{
  "activation": "swiglu",
  "norm": "rmsnorm",
  "positions": "rope",
  "attn_scale": 0.125,
  "init": "uniform",
  "init_std_qkv": 0.0356,
  "init_std_o": 0.0046,
  "init_std_up": 0.0356,
  "init_std_down": 0.00339,
  "optimizer": "soap_variant",
  "beta1": 0.95,
  "schedule": "wsd",
  "decay_fraction": 0.597,
  "dataset": "wikipedia_en"
}
Each number is 128 + 24 x the weight over the matrix's rms, rounded and kept within 0 to 255. Layers, rows and columns count from 0.

# layer 14 MLP up, 704x256, rms 0.196, rows 651-703, columns 64-127
[[125 127 121 131 168 138 139 128 105 128 116 109 124 137 174 155 142 103 169 106 153 128 129 109 122 143 117 135 116 136 101 139 137 175 104 127 114 147 119 131  99 126 150 119 145 133 162 143 136 125 141 161 128 174 142 107 100 130 146 132 163 108 158 137]
 [129 105 120 137 107 131 106 190 138 120 179 130 126 114 122 150 130 136 124 132 147 144 141 140 137 137 174 161 137 124  93 163 118 115 126 129 152 100 154 116 139 138 116 128 128 136 130 151 131 145 119 126 116 137  90  99 110 185 126 104 123 125  97 121]
 [114 124  92 163 136 123 117 154 126 209 116 139 130 147 173 125 154 112 142  80 124  98 112 137 176 118 131 133 130 172  85 140 142 125 114 109 108 164 144 153 133 141 153 175 130 100 111 124 165 131 171 113 110 108 108 164 119 125 120 112 167  94 144 131]
 [114 144 124 130 112  93 140 125  96 141 128 123 137 202 123 140 166 107 117 105 137 117 123 158  87 117 121 125 156 120  91 117 138 113 139 146 184 125 184 143 103 119 134 146  97 129 129 124 176 101 145 103  98 143 102 167 140 143 134 140  83 133 134 110]
 [183 131 134 117 158 102 149 112 127  86 119 156  83 160 117 129 142 131 115 130 147 170 109 113 175 181 105  86 143 176  94 153 152 123 127 109 134 152 160 119 119 117  85 102 135 119 151 136  98 158 117 119 115 139 119  95 118 106 148 117 109 103 108 164]
 [154 106 137 122 106 155 114 149 106 118  99 153 103 143 140 107  93 136 118 211  93 172 156 101 133 128 122 127  96 149 145 131 104 104 142 140  64  75 137 121 104 144 146 158 138 129 108 120 117 136 115 152 132 127 109 113 160 112 124 111 139 145 118 130]
 [142  95 134 127 132 127 110 120 140 139 155 165 153 138 142 144 119 108 108  61 110 156 119 116  90 107 113 111 160 106 111 114  91 122 143  97 143 168 112  76 173 146 119  72 118 129 110 142 120 158 146 153 112 134 142 159 155 106 145  92 155 142 150 115]
 [136 131 122 122 118 169 198  92 118  93 139 113 136 101 136 128 115 126 128 169  88 131 163 127 111 150  74 149 116 126 126  96 103 151 150 178 121 104 114 133 163 132  95 135 162  58 121  92 163 133 120 162 106  76 111  91 144 140 135 133 131 110 142  98]
 [109 133 137 116 123 100 101 111 155 120 155 126 107 135 119 165 123 149 103 132 110 138 143  91 127 128  90 139 134 118 132 130 115 143 150 107 154 141 152 111 108 176 152 150  72 149  61 166 156 114 149 140 151 127 102  81 109 124 105 104 178 163  84 176]
 [ 80 130 117 154 110 120 136 169  98 117 103 138  64 143 127 130 122 136 146  88 119 150 101 137 102 143 123 133 137 106 116  95 130 101 118 152 160 176 142 138 158 120  91  98 103 134 155 145 102 162 153 133 122 132 112 150 147  91 139 156 163 119 141 128]
 [ 89 144 149  84 117 158  82 114 145 153 142 108 116 140 181 146 145 122 161 133 140 109  89  84 154 140 109 124 130 127 111 166 112 127  72 153 132 118 150 105 174 145 142 146 147  92 122 128 130 122 164 115 137 160 141 129 143 119 134 103 143 155 107 148]
 [111 119 133 128 166 163 141 112 181 104  98 105 148 147  98 132 130 174 134  85 154 119 120 105 116 168  75 105  97  91 140 151 120 157 114 154 144 138 129 149  85 136 113 122 123 114 156 153 126 165 146 159 167 139 123 165 128 109 125 127 163 103 133 149]
 [112 101 170 126 144 151 104 105 121 137 116 179 159  89 158 128 124 100 128 126 163 108 137 112 180 117 143 130 112 125  98 145 168 117 139 112 143 103 129 108 124 176 112 106 107 118 103 121 125 191 106 137 130 147 177 132 124  96  90  89 156 128 149 115]
 [142 134 156 110 126 133 137 115 112 143 118 134 210 168 164 128 108 159 144  92 100 129  68 132 141 173  90 123 117 120 144 181 135 142 137  92 144 120 141 137 142  99 118 128 112 157 116 110 113 102 172 167 120 159 118 106 141 102 121 162 131 179 136 132]
 [107 117  98 148 131 165 100 151 100 228  78 133 119 145 133 106 133 117 161 159 165 140 138 159 110  95 137 142 127 118 150 112  84 129 166 128 121 117 158 135  90  78 145 142  95 136 137 151 152 121 124 136  94 115  57 133 122 134 142 137 126 120 116  79]
 [136 118 113 165 148  98  63 171 144 156 140 114 149 135 164 120 135 123 132 110  93 116 157 169 104 130 146 120 101 113 106 141 135 124 136 165 155 136 111 137 177 106 127 104 148 124  90 112 139  77 138 146 146 143 124 133 156 157 167 102 117 110 141 128]
 [122 136 128 123 115 124  83 105 163 142 142 146 149 144  99 121 145 151 145 103  87 157  79 121 153 185 116 142  88  77 136 132 143 115 142 119 107 130 112 126 120 129 133 163 148 114 135 117 130 178 124 110 122 127 110 140 116 148 129 117 118 125 122 129]
 [148 160 139 152  74 126 118 144 122  85 117 130 135 116 132 144 155 158 165 163 144 157 105 130 124 128 142 153 142 153 129 145 127 134  80 126 126 163 106 165  91 113 136 159 146 132 140 124 171 152 109 167  96 110 162 128 104 151 134 117 142  88 152 122]
 [114 109 165 140 124 128 127 110  73 114 125 113  86 125 127 125 151 109 144 123 172 129 103 162 139 182 102 106 128 155  84  87  75 137 142 131 119 117 120 151 172 154  97 123 161 109 112  84 118 141 134 130 140 119 130 166 152 104 142 137 112  97  70 134]
 [128 114 109 162 155 145 149 147 161 114 125 126 141 118  44 146 128 120 169 171 143 146 150 181 113 124 144 170 124 133 148 130  91 116 116 109 111  99 157  90  90 130 157 128 117 172 103 154 144 105 135 133 130 113 160 117 130 118 171 122 104 144 154 132]
 [117 155 114 188  95 109  97 138 101 141 149 147 140 150 134 148 126 140 143 122 135 116 121 111 100 134 102  95 115 127 122 121 138 132 135 168 174 106 123 108 117 104 134 101 142  74 128 107 153 113 133 107  79 124  63 146 163 204 133 112 161 112 177 154]
 [119 109 151 122 119 138 118 110 116 108 106 122 159 110 179 144 120 160 134  86 147 118 171 159 140 144 146  91 140 154 128 166 141 138 134 128  75 124 110 144 143 132 167 119 120 149 152 120 129 150  80 134 116 151 164 164 141 109 107 133 130 135 132 136]
 [114 117 178  74 102 134 174 151 124 142 149 114 114 128 138 128 139 111 115 122 125 121 133 115 149 137 130 124 125 111  83 112 122  89  88  97 158 167 136 124 118 182 144 137 128 150 105 153 111 132  88 144 105 125 156 118 142 155 149 138 117 132 149 104]
 [133 114 115 110 135 140 162 111 146 149 126 138 158 125 111 124 155 173 129 100  86 138  85  93 107 147 140 160 124 159  84 117  77 128 129 120  94 154 121 104 123  94 142 110 172  76 120 113 130  94 142 138 106 127 115 132 161 110 139 116 105 166 122 141]
 [142 112 108 126 119 148 152 156 141 127 141 103 129  63 107  86 122 120 154 150 122 156 114 104 123 151  96  93 117  92 109  92 127 142 106 120 123 125 158  82 161 122 119 127 154 127  96 159  92 135 160 115 106 119 146 130 143 151 166 124 131 124  67 148]
 [159 175 138 134 104 160 101 140 145 141 121 127 106 136  96 106 113  96 133 121 152 120 117 126 153 117 114 139 162  88 148  94 125  81 175  97 156 190 188 132 117 157 100 171 125 102 125 117  65 146 114 163 119 115 135 159 134 137 135  97 130 138 111 146]
 [147 158  97 107  92  97 107 143 116 112 165 124 143 112 124  95 117  92 167  63 170  98 121 120 159  95 113 114  84 129 119 165  85 108 120 123 137 119 143 154 108 121 146 118 128 132 120 125 123 157 161 140 145  82  70 142 101 113 123 132 127 152 194 116]
 [158 107 122 121 112 167 100 155 114 122 160 136 138 134 133 131 107 152 120 141 145 108 137 138 127  85 151  73 115 133 127 102 153 130 120 125 114  91 145 165 109 131 157 108 151 161 162  85 137 162 130 150 107 171 117 155 139 121  85 157 154 139 118 120]
 [127 154 118 170 140 147 153 138 110 148 123 122 153 172 100 143 133 133 124  98  96 140 146 102 126 108 125 103 112 136 116 149 147  98 117  94 128 132 130 129 160 136 157 132 105 163 192 152 109 126 138 121 128 170 139  79 136 127 107 164 128 141 141 123]
 [155 156 149 108 139 114 140 120 128 127 165 150 109 161 144  89 161  93 145 119 183 107 113 134 136 116 114 116 126  81 106 140 153 111  90 126 156 148 138 124 105 204 107 140 119 170 131 105  81 138 126  87 136 125 170 133 116 109 108 111  76 130 100  91]
 [142 143 100 138  88  92 123 138 111 144 149 133 144 144 139 167 140 116 115 109 113 155 171 118 134 130 136  96 130 102  77 137 165 124 145 143 146 131 127 102 148 116 150 142 180  97 107 151 139  62 132 134 135 116 175 139 100  86 113  98  79 105 127 152]
 [149 128 121 101 161 103 144 146 135  92 108 105 125 122 131 132 113 111 180 118 134 141 115 102 144 135 121 148 125 127 132 135 141 137  93  87 133 136 131 131 123 142 136  86 116 105  76 100 165 133 116 131  96 150 124 155 134  99 148 131 107  85 114 104]
 [164 177 130 156 127  91  97 120  86 122 120 132 122  99  80  98 124 152  89 179 116 138  84 147  99  84 101 128 159 110 124  82 118 109 146 145  54 168  90 142 100 174 148 127 113 115 151 151 142  76 145 117 154 110 143  97 153 121 105 107 134 135 106 136]
 [105 114 158 135 170 151 102 114  86 165 140 109 129 129 100 126  96 121 147 137 118 128  88 172 121 146 164 158 153 150 149 138 125 133 148 126 156 141 155 122  95 140 153 134 108 132 130 105 130 148 135 112 146 159  85 139 176 125 112 118 197 174 111 107]
 [ 93 140  87 104 134 125 108 130 173 141  97 183 151  93 109  92 148 145 159 102 107 155 124 101 147 150  99 164 151 160 154 111 125 114 128 100 114  71 145  95  97 145  94 146  89 134  95  88 102 168  97 168 156  98 109 139 142 148  69 150 124 159 112 111]
 [118 167 141 103 114 132 119 103 104 137 141 121 153 131 140 120 142 126 143 146 154 135 110 129 120 159 136 128 199 140 102  91 118  91 143 126 148 145 138 146 172 130 132 124 148 163 141 126 175 134 144  94 138 120 162 132  90 106 113 118 114 137 128 110]
 [154  94 142 136 133  81 131 117 107 115 115 101 161  89 103 151 154 141 106 110 101 185 127 123 134 113 160 169 147  68 139 164 109 123  95 114 109 156 147 172 170 162 103 140 120 188 118 125 121 110 118 113 130 188 144 152 108 121 120 170 131 111 122  85]
 [161 133 151 123 157 109 108 139 142 134 112 134 140 112 157 102 139 127  92 133 142 114 124 135 143 132 121 123 128 137 116 119 147 133 153 179 135 104 149 111 111 104 108 125  95  79  82 135  97 158 102 156 139 104 103 134  84 126 164  80 156 144 131 127]
 [166 119 123 140  81 132 111 139 156 129  80 127 126 159 156 157 146 154 115  69 134 132 145 128 135 166 140 141 180 142 155 174 119  82 113  84 166 151 175 161 104 136  62 124  98 120  96 127 160  93 117 156 163 131 145 162 172 108  96 121 108 145 160 142]
 [180 117  80 115 159  88 125 105  60 133 137 102 155 113 124 135 147 134 125  91 149 122 145  82 161 145 163 125 152 160 116 164 157 133  95 131 145 147 158 105 123 100 108 128 111  83 107 105 152 148 174 127 148 139 176 118 168 115 150 142 109 134 112 119]
 [117 107  91 137  99 105  96 133 167  69 146 105 132 142 127 122 136  72 155 143 118 115 121 125 110 107 129 116 119 122 100 164 125 100 150 126  93 119 101 137 152 145  93 115  92 108  97 139 133 136 128 110 137 155 136 132 134 121 130 133 109 149 136 128]
 [119 107 114 128 119 127 135 189 115 135 116  89 129 149 145 120 131 165 121 101 136 182 113 124 107 121 173 146 116 137 127 152 117 126 117 131 152 144 103 174 115 174 118 150 136 136 142 150 125 196  76 125 129 140 110 165 123 140  61 124 117 145 141 141]
 [109 162 127 127 143 111  92 181  97 110 124 150 142 138 107 136 151 137 142 121 101 116 131 142 143  95 106 102  93 123 115 142  84 102 104 142 129 143 128 119 122 136  83 139 137 127 158 152 119 120 137 142 129  69 118 128 128 109 136 106  98 112 142  92]
 [138  94  90 109 134 107 122  84 119 143  87 135 135 122  75 114 136 140  91 116 170 134 159 112 117  98 138 110 171 127 126 151 138 161  99 115 135  81 115 127 144  96 130 159 144 127 151 118 126 107 146 116 108  95 127 125 146 124 106 134 159 116  87 150]
 [122 113 152 117 181 123 149 123 128 110 127 105 128 138 139 153 123  98 102  84  92  94 112 170 109 167 105 138 159 162 149 147 143  84 132 144 146 168 140 122 120 151 140  95 131  38 160  74 115 120  89 112 108  99  94 132 150 152 118 128 150 117  89 111]
 [144 166 125 134 107 184 115 119 131 148 121 141 120 119 124 100 152  96 127 137 155 172 146 126 119 114 111 146 168  84 123 132 165 112 149 133 163 142 114 136 153 106 154 104 123  97 107 162 151 168 126 133 102  84 122 120 103 100  99 133 133 141 139 186]
 [164 110 139 127 123 166 141 149 117 137 134 100 124 125 127 118 125 148 137 109  96 129 117 157 107 132  88 161 112 112 152  99 155 132 110 135 104  82  94 156 124  95 141 105 135 163  85 121 168 133 141 120  93 136  58 131 130  94  99 120 159 128 175  92]
 [139 124  81 150 108 117 120 119 152  98 135 106 132 142 144 111 132 132 151 116 128 125  97 124  99  98 141 137 135  87 130 178 114  88 120 166 151  97 174 138 107 122 101 128 111 123 142  97  93 110 132 121  98 135 109 151 156 150 129 121 109 128 130 108]
 [151 144 142  99 160 129 128 115  87 147 145 143 129 158 127 107  89 131 124 114 158 139  96 103 133 141 125 107 131 138 144 118 107 155 140 120 118 128  94 168 122 188 128 136 107  88 136 103 112 142 141 138 124  88 128  98 163 111 133 132 123 135 113 151]
 [ 88 118 138  88 109 145  98 138  96 142  76 111 118 106 117 115 136 108 110 122 133 104 107 152 163 136  86 114  99  98 119 103 144 130 120 122 109 118  97  90 140 146 124 139 156 111  95 133 131 167 154 135 132 135 128 146 143 152 123 108 132 113  95 105]
 [136 126 115 125 134 137 122 146 110 131 121 103 124 138 159 132 147  71 126 117 182 118 101 137 135 105 126 159 177 115 106 113 140 146 163 151 148 132 117 139 116  95 137  95 126 105 120  83 122 134  94  97  87  90 173 122 130 128 137 118 140 125 113  78]
 [122 127 156 100 163 133 134 126 127 108 125 127 135 138 128 167 119 106 144  84 131 133 140 117 146 113 111 131 132 127 184 118 159 107 123 145 138 155 133 148 128 153  99 133 141  93 178 135  90 100 116 130 150 130 137 178 107 121 114 136 131 123 109 177]
 [135 138 141 122 158 140  58 153 147 173 110 126  73 116 120 117  84 123 150 105  98 148 159 143 149 130 112 148  87 122 134 139 148 143 127 119 122 128 119 142 141  96 137 153  98 130 106 146 120 152 178 153 105 149  97  99  89 139 139 129 140  91 107 110]]